config.toml
n_head = 13
vocab_size = 18497
norm_place = "pre"
attn_scale = 0.149
init_std_qkv = 0.0192
init_std_down = 0.00409
weight_decay = 0.72
lr_head = 0.0045
schedule = "wsd"
final_lr_fraction = 0.1
batch_tokens = 131072
dataset = "wikipedia_en"
Each number is 128 + 24 x the weight over its row's rms, rounded and kept within 0 to 255. Layers, rows and columns count from 0. Numbers have three digits each. The size before them is the row's rms in percent of the matrix's.

# gate: layer 2 MLP gate, 2240x832, rms 0.0226, rows 1986-2028, columns 416-519
# up: layer 2 MLP up, 2240x832, rms 0.022, rows 1986-2028, columns 416-519
# down: layer 2 MLP down (transposed), 2240x832, rms 0.0211, rows 1986-2027, columns 416-519
gate1986 101:141136106142096160085150143084113139147134117111136142113134135119120115132124134109146135105130091089096105157107102150105153129110159143140123125132147113115143128151141128057130136105127154133111104149137131155140127110144080126152136110145128159136157111080100132152162148153149165193104152155151090151132122
up1986 099:142099133124093115131100112097109111110119147147134128117130157158171142135080076132114131136112088142112059129142099085151099111115113131175124161139136118130121130170131120155157108136128123110152141133143142089147120144106104126114109122113099088146132150150126138083142152116141147135146127130125114125120155
down1986 100:126130161128101137149165082103108125103127122125155128092135123148102125146075105101143163117120127128135092124172108136135098146142109157136121113158160152144112090214140111128130075103170135122154119137135115177115146084163100127137086086134148134094179073089141131100126095117076128152123091164120059142096139
gate1987 103:089108138121168152109114137129122172100113162102157107137122152149082121119125102121138143151118134124129115127108131088109133163108153133114126162143139123134129115105132155144130127162131161145131138118164129121157106145135107152127156136107123133112108133118110151107114140158113134114119141105131090090097146
up1987 102:133096144143147131134093117114146137106117119106127096150107102112116097129136115107104118184134079112115093120114134134111115135162148131122142151159131129100168118063123147120121095107139131094112118144132131112166089116105128192136180105138136108156143111115103145136158132167105143160124163123170093073119154
down1987 098:124165121100172163144147092136120153114132111071151148129131094169138118145136127144130122136131147090094111086089117090142047093139105139111132134119111136096136116114111100146144117064098114137135132108144092109144154109118127139141140144100148134131122117085140121129149111134097181111142108154143102086082186
gate1988 100:160119180099129121121086164159164178069095093119144150141122117157136113108143172122126126129125117122122092092133107126148123107150127128142185205141094104181131070103118139140115095189137131120125105125104127113090141182127185144135128130107096101152135135135111136108117058164150108143115143165128122137112087
up1988 101:132126127116112096131137143137130138095154115107156127153142147107130138148078100104148139159129082120149131125140119116118130133101103134146141103102160124151141136154158122149131108151147130164146181105168150123135126136110140111152119125149100135134116089149131108135125124122163105143149121143115144138129158
down1988 101:089089137137103106142138131121148131121119115135165130111124126148160107102126136137164142132132056132115131133121114106102146172118163126147165157153169136144124106120152147118102106132249117164151219095154128111144162092155144112153089133110118152103121104135126083147140152139141140088140131126121131107091107
gate1989 101:156127122148128162130115141120099136127130120132101144109132135130141105148130121111132127112105159120139127110111096140110124115103132113153125143134111135143153136089148154094127135146133131177142142157136163147113131098133176118136164162139127131184144121097144106135091059134089112135147132122102097171169101
up1989 099:107094146130102077118145131154108157145115167130144156114188137178101098118091159136089123151162120103200147130144143141130100084155130064159163127143162136158110148130162121131121157140105157168109124128137137133107124167128155145165129091153135131124135145133100108104134100165151082114159108130127143120132172
down1989 096:167118116139121115108107143169117111095112155111116088139120122168141141111139101126111125160101068150139098112067136121148182206136163117117140157160169176105114143122093146138092079144083108092125138133146158124111098126135170164134135159104146103120101124122140119107171156110164105107133122134164116110114152
gate1990 097:187134129171132142133087119134129141114139075137086139135128145144169138124113115121111153159104161140116141120159128116112135150135104088101089134124129139157145122114123135064132127122135070089135079133102132115144115139147135128114144137123106126118132168126108112129116146103074178117135110144068086154131145
up1990 098:139136179140114135130144102160123137126141109171122143097133122141170130131122133095198122126133102128101147114157168110121137114137127124134133145137129130115124126160106151128107169139148116125137122107114089129133143135140113145169123118093155136150159164117112127144123123112109143113148123130139101154167125
down1990 094:145136115095078135083145121141148101103144125145115093127125137109080128124133102092121126127132128113089126127100162141107143126126140131111149123142143156130117128112158115104156143120009112115100101154124068125094125141123129148158164124109130124134175116125128157143151150128132088085161123123125109135129097
gate1991 098:097133134123144139161097153137116095118127162115141127100109082151148131123110154129149135104132121100142137146140138150101104150124104114145091115155107124142127153164151131137125142113142111162126120133108120180113139146106129151116159132107121127103122118165133154142160110137112169092162133139128121130137120
up1991 098:102152105116139108169103135128121123164121126133129115108106123128137130060111140103111084102135113127135141114105096106118184091164138146094144165126094158107104106118126072108129120102122096099120124152177142122081148129150129136132155152162153076101093136160132105109083107132160060144121127123122135111129115
down1991 100:107154132135092155161102097130088129125099110152102103074109172140152146110109119168125146146071091143124142175128128135118152123113141111133143113149124115132109144126130132151143128144080115144114135158123119149115141167144111178109134112142172156124137101133120141173132127127143141117123110170147168119133164
gate1992 096:145110106097118138119117152096126110148113103147055129109198094117159132089197151132160132187128080129129149123124143103128097106143162100096154159126156126127108144129147113104107115111104164153152135116084185113125124084111136121175114114123110149118152171112176106121132136147105169154125120098148158123127117
up1992 094:124104146127122179178102103124120123098108123132140132106116145152148114128121104120124093146090122152090135095130130145109146149129130132144115103092123108140155144111122129111127105122127078131103112115123140138102081150140116130118139101106136132158156147141111097134140111166115168082101157119132125091106138
down1992 098:106157124111159100143142113169087117117147102161131165120163166130110114097081131095131157119117134104143127106100112139118132126135122148122128153126134175115134082125119095131132144148129125090152168149133145135123142133129152126133156131121138128147149090083085145117124110097105114129114094111150113142098114
gate1993 094:144167144121100147122095146111085134093091114145104122135146143119127202143098138112127156127169097120147131115127142177143128110094113132173120126097071122118124147132129129187139144121134113162151127145114135123103159156127119155132105132135149139122170122137133117102109135135150094148121105124156105132124120
up1993 098:117151102140116139091102156131141130133127129142138102110131127110099119112119129133120138101141124085155113148159156120150108157187125113115103115148160162126137113059125115110121127108111184126145112160092129139135100116158136109131100084178110117150102149140123117149115127114083095159129129121114102163152111
down1993 099:165132125095116159159102152074122146149127137136077135111135131085147132105129149114143126158132125120155088152142163159141124119106144112137129135091124123116107135098144129110150150119111132159105102159139113110121141136140088081098102114124047110132120127144097187113120135106094119164127114097135157132141114
gate1994 100:122101135125103178116096141124168111148134056146093135139110128135076161131127159175092148097131138138091084138159135141106122187134125105099136127129142105138153115123130103135129120127135106142094137105146142146100107032132081141093149112129128144134135144119145131103145061129148142126130134136114134108163116
up1994 098:140152147158134107124176097152119133119151175113124091149120112153126120157134163179079116150124137117101088122146172134104145120123104118102126126122128141088118121108101122152140145111112157168124144153140140138121142108099120112153129108197111114141112120142124089146111107125157091140111133115168064122075131
down1994 097:093090129118126121109094122139143147142097130125125104163139175183149105113131107150126097126125114113110081172122184132136106125139120106137121160117134111129131130144081117112112097137255167133107150100100117144063119093051092121102099080132125136083122158121136130115121120125132132102108111138108103125142110
gate1995 093:145142175112085133110120120106138134117131129150154075110134151130106113109141121114134101163110116089116156151083130149160151112116144102081149127098125090101093136125132109119129122148125116115119139151110122095110133108125147151138155164157148107138149144125126129133106114131134144154161175079169134144139144
up1995 090:113134104165162116161133183147148093111162122134113133127060078085145112124151110135097158105129154119199089179119119120117135150115140151129112116116130109141127141125146138138107138130128133079124094113193157130141209112153116121093134120044126159162152119102151146133133182125134145122115089160138124156155177
down1995 096:119106147148130191120132148122121110124154138130102135099075136138143132122136131103100190107163101127140108161141136112107127166115124114111177120110152126125105121122104094133152145119255146138144123123165127148140131147125129138107141151093114136124154097125118135101146113128182135141141107117101108165132132
gate1996 099:141133160109156144165074134154186119118118129128121139105098122143104120094150124124134182112129160114124125117117146112113153111128096145151148094108119112181109116145141138116126103123113094076115082119094156158161165144115138106129140153133126090100098125075161124108153110131117129104148128158102155140105088
up1996 099:100112114120138131143108112126125131102143153158119118161115099153114141125137119132134147093075145175117186115109146136081138104118096153139136120156128128158125158096106145122162131083132157108140120145093156148141153097138166137121117116121151138075118156103159093140113120159129163048139128095128138155172154
down1996 102:098144134115097159126165116126079146146151143152154102120117180120152136119116136124104180114103184156158083108075144096104075136127103142112148121126104093083098109097154117124129104116219114140087140120082146110127119162120160089129148107132155164193124153150163086110119125138089157109086164088139150153125134
gate1997 102:129115113129146122156147097153127130112096149134106137133111128167097128144122179126133097155156125141142138154125076177144080125125176116129138138108088104099101126140118149090069123135129081123139097110119152128112108111122079121124158154118125105138123124107123114139120140080115138140103146139122115129136096
up1997 104:100101146111175149151123156122157139130150177172118136104116129121118109150114126115111104116124146144118170089165107143179122144171077129134109158095100161102119126135121139100111126096150143154134108101157119133138113116139088138149121109083134124133153062120137122151139113119107121114149158107113110120113102
down1997 097:099147063125136128122175126116129139106140159134141169108125145118088114159071118143134141146141145141093104107121145150104173133160118140143119151099135186098134150115140149158156131108000171165135108140093135171083119117112127158133110124117127121112179130101132111159121149100182096166134089115131118111128121
gate1998 109:098106125136120133129112126148135152161140113169117119114104157124131121100179086114077131212151113118138136112098115122129089130146116135133147133160123138116130130126097123127204132110126119143135135149152129095128090119110155129155147163141142111132156137114115094105104111142113145103158108114119110145125140
up1998 104:158097137130109151148123152112151115093103064155155134110132124089106152149133147135088136092122131140142110113193123155074165126110108128149117134137117139158111122128157120098101112113120112155113144131125150140129100082123114110130129079105115095143128159104156108137123139104138093136128113135140158146128130
down1998 103:144116145119155123127141126106139158145137127095121135083151133159161137173103077128145114128133160133167145112136126173130135128153131155118139120110102118141124113093149114152076171129132172091147135113154145105150129100122133158095165135146138132139097193136152152119113173064102133096104156139114103138107113
gate1999 105:102099154133110148112119179122135141145134090160124100118118126152125149109122117170147142118143130154145106158114108128157105108153113120133155169155123124112090131131148137134116130118147178111121150095146181115145115092130115133123114120158129132111123131110124140144127101158116136125089114160099111154149145
up1999 102:124113144114108136095104105109118099088129135148135121097147125123143124170090107122114133138121132133149140104116151152136155099107102133135148109072133126173104148114163136140102124154147146092149152150136171124131106115183132121135110117102131091126118111095117140108168151171088143103151127148145114148119103
down1999 104:117121121130118149109149111144142158158119108123143121145114119169135132151112135121122079096093144142140111102134112157167128110114088159148149145093159162132120144124161135141132160135013141131121156116129179120139117148137133109157122133145139098142135116086150111127120125140071167120099100137124140133093129
gate2000 101:158110106069122110166109059086080144132121173093119118127145157125114101102143112116141118120167094146138138159130186104145117099146127102109121130140135079136117127119152157169106124162160112130134148129130127175144109108119195098080086125148094176146120131185117127117132122130113101150132122122133140115124158
up2000 099:116173158185117100130135177140163144157145109179108150185193112141103162149125147166148161105151174143078134128123098170089157125083119114133107063140125121128087103157130106096148153110112134142152117160123145145080141140119086156154108138179163103125107129099130123144091145108106108139094127167127134135132156
down2000 097:142145141113100121099159129129144122147089070139157159129142159154096151151112148146115104135107137133099151129063091119090127129127102125127127133143130090134121114118135165128151162127255129128134145149118106161110102147148094153121113139134095117142107129105116102114065094114141114143112120123125129170095157
gate2001 118:137109146115133093099111136079141126102152162111136098112141152127133131138123117100115169121167154132152134119127168168131107153115080143112155114155142085109104103142096097138174074099121114148137102123125126150117129125120130136091115123169112120135108145156109094100093104110117136059142130098177137105136161
up2001 117:136124127140138081106078106135167087141105124140114078088071164120114133126140096140112133124150138113090118144127148135102152115117114141114126124162158114135096160128120092149144094098119165136122113134075100106141116118143129151107105119150142142118135141095117119100126104156148128125159117080161118098093163
down2001 104:118121144149128095102079164106130145130103117136091079145110136135122143131123115130104140117134127110128115117110139119121110128102154109119144130165133124130090134132123120138147104140000108157144113114103103144112143150105123145126113137146117131116155143139111106074116093151150143125163156097121129120129138
gate2002 097:120137134128123130110147122121183121106136137065125108031155124159116133143111103173115078135128133125127123162122163123104125106167149143134172115120126118103137126090124108115124121141124158118134130124097158152151123167109141132077125143093153115165133112085112121146127142110073157083127127100137153182143110
up2002 100:116138138166160188125148102125126115109153123084102129133120109131130156127131120140117151127165134127150128109152084112094161107110097106108174135087129118113115090154120135053173128154116162168133095153116190174160114115110097148134140110138134110130154109134153141131168162102124147140132131094126136127149113
down2002 100:165152145166112119165141123114152085200154123100116118158091130164134144132146116116124106125103080131108120151123116114157164104137134126154143163084154138160146148141131140159184127132044150102145142155120088131067131123163116146107139133144158108130107119161092136149098164127130134137126137130154133128109106
gate2003 093:123158166144167174127143117113161134094102166111133131128111127117104131144142155119148081118145085143127140205128121102170125109091127164135139111108165114155116121142143136118114127160118107132116090108148091158122109119142129164128109121104122127152161074132112135120177144123154114126086122124084189135100115
up2003 097:168140113139115092087118184091153120162167134101141158135146164135153143130157120142118102138142136102172090135109105122144106129101148095169104149139168127155137118119108069166091181147125099149116169131145119106171123084092135064149201092121110133140121145119116128133102096131099130133113103125110123141138154
down2003 100:151122111114133151135122131160095139149150104119098145134143129112155119165116117120093151135116152108140094137127108117138117120089134114147152150119155174116122164113083124158104133120049156154122079102112120105133119060067141140131116123114108112123103129135168152092153113111131111138105112123130136135122123
gate2004 103:119117121097095120139087146123101104127113144141149122144118122106137128117148143106120111165150112101081123122148133093140133151135099146147116171151153175100102142101123086171131146107138134141128087110122166101138117164101155110133138097155127106115149136124122113137137101094140130131132113102110165130114091
up2004 103:119151122156165160122105120123104114097164109122167146123136173118139162121106123148111105141109128170150111140141110089087133117137118142145119106148126113129113096088128126101105106088127127098119143131083153098125111171122088167135121134128119146128122173155107092131124122161095137158105083113151143092140151
down2004 105:122096121129138107111170138131118145120158133133123171177133160146141156143128119114123086092101074124103146110128118133170151124162137184130130163096129115112144086151086150160083128124255080119106169106115089140145141105148105108140101149103138117112139145113166136177138167164113118186105135135125129100128123
gate2005 101:106112106146146128149138147105164089144101155103142174119126123130152130107108101150146135131086139112150121123111092129129133109119138146136136113158138122147126125117148130127182120104115075137124111091091126127123121108121173133098099121105128157113105088105155091128128129139095149129163093120140119146154113
up2005 101:120086162150157124137064124098106127163112098163107105087149134131097128159094129146132133108128128107149106112112124095138121097074134192157104179103155116142145177162133147105157156116138126129126121139128148148108124139063146109106127127157134139101174138124115121134121118139122117123145137117164132150087127
down2005 105:130091135110156120137137128109106116123095102097150132147132148112120141107121144134139115111142161115079146172105120116105121115116088140126147105116147098167128140110099171128130121116092155120156140175129117126118124127132073114150126108166119138135102160148125138135099143119163132121125121146117109124146106
gate2006 108:145103135103139130193124086124094124122119144090135143120129139159103107069150161110123129165117089113086107158151163112108157123127149119146130150131134129137134139093132137120156106139146091131140150164160157130139085176117102106110109150101122136129123115090109156107180112140135147104143133151120157116105125
up2006 104:128120160154177119132142095084103088160157116120104110071114109146114140145108144124126127088164190103139082143131072117172151128116177148085138116078126133135161138106150116130140103114153115152137126119123159157118112115165104097154142153181154083114113157122137110161120118139117123159103164136132125166116086
down2006 104:150119192138127124116100113116122128144153133156099134104127121078159154157071137090123128108130129149160130137126160151131140117059153145110112065104125182135121170165160150161084140138175125139161146117111179138145170137148093129150098128147125095118091106128140100137113107091145165174098119118124120149147104
gate2007 092:100090092163124127127112139098156092134108135078139125120100146131088118145119139137119139129120109130121129167110122185141144146136160090095151133112154078114129139109160139113098123110175085164110146161106133147142099122116112144126144116133138104157137132121100131187127116162130132103141146128131149117118144
up2007 088:099159126143136112174129163142162133172117095131128157150111163120127127093138165156153117047130118136142130093085112140118101110103133096140133159128128104156140128133171128136132107143137147144112135148117118136126130150143096158149107106128165116085097145086132170157139114119127102122134129118125179177122146
down2007 096:116152136132129129163141132168136141138130119132136117123106146151143139144128122134139141111135148130113138092109136080118106099145108127151092147156107154180141130161070107149156115154013130117139121156139095123114142146150094104155157122127147127130099143122156130090136101146109100132158107101113136144133132
gate2008 096:093123086130107144150123099120119107109178080099131129113141116106089130163152097108122114142113177109124104145112150116163143125125118066109113116165151129086122133135135130092136092149136120122113149134108114104074100184122162157137138142095133118159105111110144151179156154117111164115150118128113136140125158
up2008 099:155136127113127145141106078091111128078095146134078112135166129141123138135099171152139161164157152135133101143118135128146131088124116104101147130184106128112172142087152155141130112126137161144083137132144083113110097163180119157150162147164131116109118142111153093125106083120088156104152163137155123104100140
down2008 098:088136167090106147120143093103112178116114139136112146129190164145117120117150142154112119139130139167141093123130119118149122129122114071102134128161107104153164117109124087115158136139026160154141176152114112120069130125128125162125143149118099151141149145088111180134110141074148132111155134123124124156126113
gate2009 097:116115119166123109166114120102145132111133094096152100177130115153173109079151140135117105142119120156120110149154096154126126143128129157129116073130148089127080153101107134161079092164170096115100141124105104090123118120138124140113204117051172153117119154128108128124152132161149087095131194100143143111081085
up2009 098:094119116126128094138123104114137101169136153144104079120118136148114116116136126133094116169139100120137117173203120157151179082124108126149102141109112118114113191098132190141138134126126124138161141106091116088093104090141131123125133150141164119102127127130129165087130122143139100141114104148097100092103124
down2009 100:142182115124110112132136119151144103158041168055174116132109115105116153095150116108156133094128101169110152149148095099086142162169093138115142139158160160116148131119162171126118147157093167139121063135134110122134157137117130150151141132144114116146124126134142134166128132128123093120165109101091167083101101
gate2010 099:193120100114153143116111136166143131167126111132109085097109119139130086167124124126099100090130137105127121142122105143138117135099108137138164067094153125120115143120146176157167124121129132122130129165126113154136115139186095144098146115128130121101120117119075142116149125165115138142104129159156152139105140
up2010 100:149139089106168121135187151134120150134105108107143151048132066145152144148128128143088129151107096148099131140125105134140128081124091143106187118147146137121096143109111135128137098113125085111099165151153123134097151178121136139121145125125116150111127100137109088104116068127126104123105157112145100110134131
down2010 101:119129126059145127130135122148121120124138086122131112108097102124155139137152122111114174141107127122129138137103162135171093110083146155106158145130125162137130142149104121109161130089086136153080154176126085132161168073158146160118113146141095113137129174144120122121135086133139118109082149116097127137139120
gate2011 096:114162105115122126125138105140144155082137129105144148123088114134190103177150127120108146073139133150149115142125123157135146087153147128143176163097122082123120131094106119142138119156127136118145089142077139148149139133184130151131144132139106087092134110124115170091135151065123123117158114115112112155135164
up2011 098:155170096107122153152152117140076124133136124130136126172154174116116114167118095129159123155132203102139108142085193128096138114143186136142089204154159139164146161112142137150143124095144164097168100104165147124121123113079125121114136178135163200094097121156100133127160156132127132116115130154137102158161168
down2011 099:123143152120143166081142128152124139162118135123130117135136105135113138167170056076151123093138194133113131116124142096100163108150113174170149152162152113133148142147152141146158108150014105101149104122151175106128150139137154126082127150095114145127117139157145142111181172148125125121130136153146113141132145
gate2012 103:190102152131164138126142146102189087100148118123148098145150125084159153153126113110158118181161092142126127135130189137111086128149111122146111135137116105113128138131139102109095114133143086125090126133119144118069104137140095157095139111090105155146127108138126094133181106164105058092120143120169118093135141
up2012 102:127121110136131136093142120087191101076074093110108150139169074127124175162117129125155149137109175141122114106113092153148116077127105106142073114119127108150121132101119119176097085138127170127123137186114139085124153091160126129140130124144135132152144074119141125141151133101099102107134138066072154135088125
down2012 104:082130126146143130133110134103140155146154124144116131106112141158103118073175102130161124109108133107105121146104105108148166148117138117112107097130107116140101137143170123134099165136214166151149103141164121133136115152127099106130105087133146134141093170113094124133077138127117150130126148115122148151158150
gate2013 100:091185163148128176126111165107097116122131145140131160088083148135086154127164175193118152143091116133157087133135119174087142113090119155110122159109135117128092143131112104079156145112168145157106161109114120121112123108139148150113126144096157178129135137096134079147138145127116161101078128120098133112174130
up2013 102:106139114133127141084128145133165131196098136183093112178145112128150115151129129062181117118155158154079114107124121084135077094107145162147130135130119148146105133129152147140161125108107115131141091134147105110143127131140122126158138126116150097147122098134134158145128077143072112094138118149106078128132157
down2013 103:117119104143104149128138123120122175115130105136125115118114132143154131145081135143081113115121150146148100106112113191088140169136112117150115091122192054127121151121143185101123092119255135113135160111107088119151155152125143134118126163115113097167134099101074169110104165157136091143149155119118132121136116
gate2014 096:141122139116104138121121125120130137136140134136109110143094069143147168112132114134119147135149136077128122166123140144145128138117116104066162082117141092112135122146105139115171133076152134162162108155139124113096103112103138149131104131124113145154149138130155151123103097183122123165121103122118155151144131
up2014 097:090122092108090123168139069120158147122106129125165100109154159117082119115082133094102139116151149151123146162090104148153091113111119155124133141160145104124145113097114101116094148153127135113144151105105154133151187162162138095125098108172100089111104097121138143114127132121096165066157109114151094173120122
down2014 097:069150114115113119138129113122151143148125101137130120134153149164113166120122097073141111128110115140114145086127111132146082138143120149079144124170163152109138101079095104102103159148255161126109145106122132162130134148165148114124133086168128099106099133132119111074125134118149145108113175137135134142157104
gate2015 100:117080116135132105113147071128107100062102140136103127135096132119120104131095169099136126122159142109141124102084172150162199117118158138136133111161114075129110144154127140148168100126120112140160095125127149107127140137164157115132116123164144114061142159113160134073109114113128122118087196126128142113105149
up2015 102:124136140124131160071091125124153116127151131113148155117097105127124110127117147111117148151110155116123104119140108177131164126113119104109112126157094114131076156149143138117169118123121181082125176092091173126141139128092124114120155154122113080124170110113127156138163140127134119129154106141099139165181128
down2015 100:115166133157122158163120106135150097094134095116191116144137107135116100110153128096094144185146140111094119095147072131094122118095130126131091118133121115149156120113117148132136111092157130145132158103119154100119177135125121170143162133106123124137131110103149135137121083133118149091162144138099163181108157
gate2016 093:152140127100121148163146149111120121082105122124120179119147137115103122106094139129076153101112092108127107190145119123112122098144149110110160159124191111146163183114129152126113158114124138141154137107108102073097168143134131127120090123113114141111126097149169118110164083131123155151119151128183173096094084
up2016 096:148129132130108106135151167133158082135113146160145178134071174179164124129135090147136159108121103122101174155113118150111146100129135084143155142160156125073140099107144150121119154106119138136094159103112146105151108108148175138138152144151122132111150122140147118147143087144150084107114099109143122095107142
down2016 097:129109174096132159173101128165141163157146168136174114153109137141132146125167149148129092112078095087124124149147147113147144143131113137115149117105164065148122157102164106104118109121104176127167145121144118066095121116117139098164126124193123147122118143122154124105107088166136136122120108096136137131100124
gate2017 098:128140131136116174136129060164130148105111138159123113131151131124169130146114170135084089149123110101110168126074115099110156149137097091121142120132147122149111095105109145128091139179114077146098124148116131122110125136151119164124155126143157084103150137146132142099140132102113163078094149150154133179118154
up2017 099:143143103141166142173136099103177149146118181157127154143157153136139169125110123116132181148154106128157144117133155139133143157095083140142145140162107119161128162147115081093154095115106137153120149108141131090133160151092116136104112137134141099146142128120156114123116100098142146159103122097127125182178104
down2017 099:166100168139134144142079123124113178140124123115107146121109111171104166129125130130151184090116167132152107134139117099115097114137089163137144127108088118153152126086117115121141136135141138122102127120109116114138110127095090120105113126134130128176094131122115100110174155123155147149125112123164115115127096
gate2018 098:150143090054114121147115150109146094159147159125110168123110152167144086140134135127103167121135114123140194124091082148093155149131130071081117097148083100168142111125153128125135158105150166112130112111119127133125111173134108109115165135175119123124093105100161106130122107144162109141118155158148125130128127
up2018 102:140089101124145147096141128156146078096129111112156087120155125130159143165112126127094168106140135123133095094135119110119100156162129140107111166135096133119147143116128123126100126120108052100117077150156113137092150162162083114100118157096109160158114166155132103142113192150129133115160155117133125124073116
down2018 102:117112125113098103116121095161123098149102131162131089129125158113112138141161099096119124108132111085119155105106154117126134115156114110092134184140108067137121154210122138133092137140219101135140114118111114131140185148114140145113118170134148111129129137114107113151115120123149158146101169111103166137147054
gate2019 099:165180149154106139120168125112121109145150122149141136122101091124113135159138141127130138148124141117110117104159094109136124114113149161139128156160109142118145118127118119144075108145163101122133157151102110137120121174138138159134104153143132108145106116146111134114123116142100125149136127154131127121159138
up2019 101:128148108119120087122135123119182144098126109137117148119129123171106121141156135160124169125122117094134099177127121170121128135110136081097151142144159117155151143115149095141156139125118109124115124115170088149166136119120119075121128129093111104113137161069113139138088158083160145138150139115115105105087115
down2019 100:120162094158144116132103116106122134153104113127134097156104149148091140122174182174149137115161143132140114153137119153163112106199139131110160082114138113158136093135108143123157142140214137168116145140164154143099127160132089135115113129141125150071120111149105129114141132123177107163115116116121159121095134
gate2020 098:115149099146117153105162131108110149077099104175143092141143137110120122161147153141143114101133094106141171119124093107124138106159123116100177104125139111140145098099110098105098119180144144113131149136128146123105136139086123165114146146123154116105136129120074112167141130138164092115085141121150185118175139
up2020 100:127151148121145144110143195133100157144124125131142107152164129132082070106132119150160105103137096085152095132142153120132130129105179166108162117114136143128115117121127129133098095155087155126119101126200130109122126141117140142141181151073147128150170095108147133105115113134140088114132204081119134131158108
down2020 100:102131187155124114081173157120154143114135137110152120122164112164138067175150123135092159141103150132106119146120155109173156097138166150073164138106187089141158088119138126114153114098255162128133105114152130131128118107123119097101114099095102096119160141146148134125121130155170053122170125111134169156120149
gate2021 105:129132082110158146161117138114159121158145110125147135099130142143152120116156176129167147108100134082162102113139101152127079122091141129093130104167099142133135108112094097118116132116127096135107141110116114139106090108153088097126132109113156087151098092133090141148101121123133088136117085156151166148090132
up2021 102:141090114125109134115125150140144110159186104115130129119128117095160118081174116145117207114155104130178142121112100154087156090106138134133130096156116105146101147133141098133118136149124134127119119103167142152107154130120124150140169127128139133144086109152110117152136138114157106112118115105130142139084130
down2021 102:153147082163128144129111130131123103079139126093120148087092108095155115117142163150158148139127175148136130138072147151110106172096130118137138099157088193117099112132128116119121127119013108146125075105174108185128109116122117088113144100132149114156109139151111123118123137123144126062133117152139084146090162
gate2022 100:073100158131105138105127109128146150085132136151133162131157151177086110164146079108133095145101091139152172131116125145139099081143120136127107139144148114129122140131154090153132135105124132133142158124130142105110113153142122121102164110111120116104130116143129123143128127170081128127086133146127136130166089
up2022 098:118112102134107139133111157121101132135124155128131108153139155121160134116116152134140144134086074063103115142106151098121106117089164140138130118115133125134131112144130137110126130095143085141098109112119123128150102108088109128161130143128095122166119144162121139162137121111119155166112119110106170106127134
down2022 101:108126128118142126174093151132155131168133109129171132099097148124124107137155124164133153077187121096133148139114138127131147131098139144140158153113081111128148102127172102133092113135212113084157128170125177114119140101124103123158095104130161092154175133114139115175101162134173115143151132117115137135128105
gate2023 103:142104089076142137103151101133110131100168115164122105127151169118188136068158097127177147130158111097131157134136118121150110132140170116117125142121131143095105112135124125146110142143112109133132104114133171148130105173075131096123113075092104143101133134125153130127176120119147093152164137133106124126115153
up2023 104:154083121129104143147122157129122109133149114153140114117126130087136177153132108105090115167104160077097107099168154084103122125122129083114137113151107157089085157171137117163142133129158138143153078112127155137118146118135141152114122108135094122117133123140177116139117134132135094080130098110109146152161136
down2023 102:144137119120125097126095106137103124139120114130125185116133143130075130131084127164140137114134145152184109177104101150111148141138102142148126127138129116177144190131140145092153125146119145109127145122126137146135139142153121125125111143127156133150133157125117083147120181147113145089110177145136177158091110
gate2024 106:116134126101141155112170115163144160086087127085143139134161101164177115131130116175121125119116117149110134151123122167133148131124111145081143104112146112142134099162114086124099162121117113134111107125112099156135130127155149142094121144062125117078143120104136157117133139088152136106098139128162117126057152
up2024 105:157137115146131105079139105111123124157152157139147096114099111111121115079163112106137156116161095130152127125107138102136110125137088123134144174177125116113105146114120153143117101070136164150181058129121120122139130148138145111133102138150138156133102185135112106121137156137080117153133157109141134117176105
down2024 104:133142158103126097098129133101131124145132167105090120120134130130096127115124155067162101093151134105136140151108142112123157170131103150119140161122087127132108154097109093143093138105162166175122076104098121153138125169151143122162129150162145152160085205094105079171093137133105153147172188167127148118180165
gate2025 100:127123129123137108105144109152137158112153091134112133092132117174118135093143148082104155114141152110116083155131087134100122115095146186112110117147113149132130102107136151126130126149140110139124172169144131110111131177160123141124182156134136153143139101117115112116109114132127150096109139103135148140143095
up2025 100:172112170085105152121140122146132155081117130175113087150150125136132153144119120166162142112157166124144103146120147132088114155128096137121110089136110160135147094177152097113139135169128134116126155100142066144123120157142133109132118116114160104126141081051139110090147149148079137131096102137156118173116139
down2025 099:143127125137154084122135144116147126140116138137172106086137144115164123133115095146165149186133095121106153172157137105114139135159110103139115165130128140151111120086138170176137170140130123105124162091127117154146158133117117110112108131151164136108117161141135132144128108147153113154146127100127134106090126
gate2026 101:119124140147143136122099131141118140102099086146138149088111145140129120132130177107129073112142106100123115117166130132144179158074169139116143128127127124105158152126107162097129074180137125069107162146189125157140152154125103139138155138094105145116138103084099165092167109131136138078095137174107103096171141
up2026 103:079162111137106111123114084157101147156179110098151112146133155149112140062105117169099153130110117133151097069089161131124083167131133138089147174163119114153106106146127114105099082119130115190117152105125122125147167119141124113147155111155177134166122144125112126127131163127154078136097163143128135134124116
down2026 101:124122093115108131135166120091129157160152116112136119151126107115127148126109144160171107140124168107084110165110121164161090146143134139110135147104161090165101140152128166128100157146190131180131139137101105138138160135136115124128132105127154155139073084160093119134113120140128104133133113121093141118159119
gate2027 098:184104087123109117130105138136151141136112110112101163137117096128108132183082162132118124144114155162130112136114129109107119141075105139065145150113134124133118131160111093106097129151132103156077074136100146109154133121132136110089122136114140118135096148103131122155146118131148134113155121186089098081148131
up2027 101:093123128145170140134135091113132093123130109149118124132157138096130165103132159129109119118106171124161117136166133110117136155144121148143161133164118132124121118099136128146131088135121103115172146130134146167140135091119157113128132103114152162108138141090126141141094148161134153058176171133156151114159162
down2027 100:153147068145160128200136116109077094110142150159128127104116123091131134108121162122113104134137101133167145093134101109122130139130124116134076125150119170132144100122125109137138101103088128152149148146120112154124107133121146142075102122130146148102112126075086145130055118127110107132131142141130123129111126
gate2028 106:077103112130104170161129079136141130179112172116157124131148118168106105105178137071161150125131159113145116110118093149184112121111119144123112113139130139177145105124133144148077111164106095136149107119128109130191147113137145129110157114121088109084117161157096138148134157148168125079053109168138135128153115
up2028 104:153089094090137136092176127093112161153154151096085097133128105138157096101110094120132129134126125141144123132131130174147101093104106153093128091149114098106128150124092155116131152087119126085106131111140110122152133114121159112065134139141122088126131141105130128129120102110142137097114143123174116108104134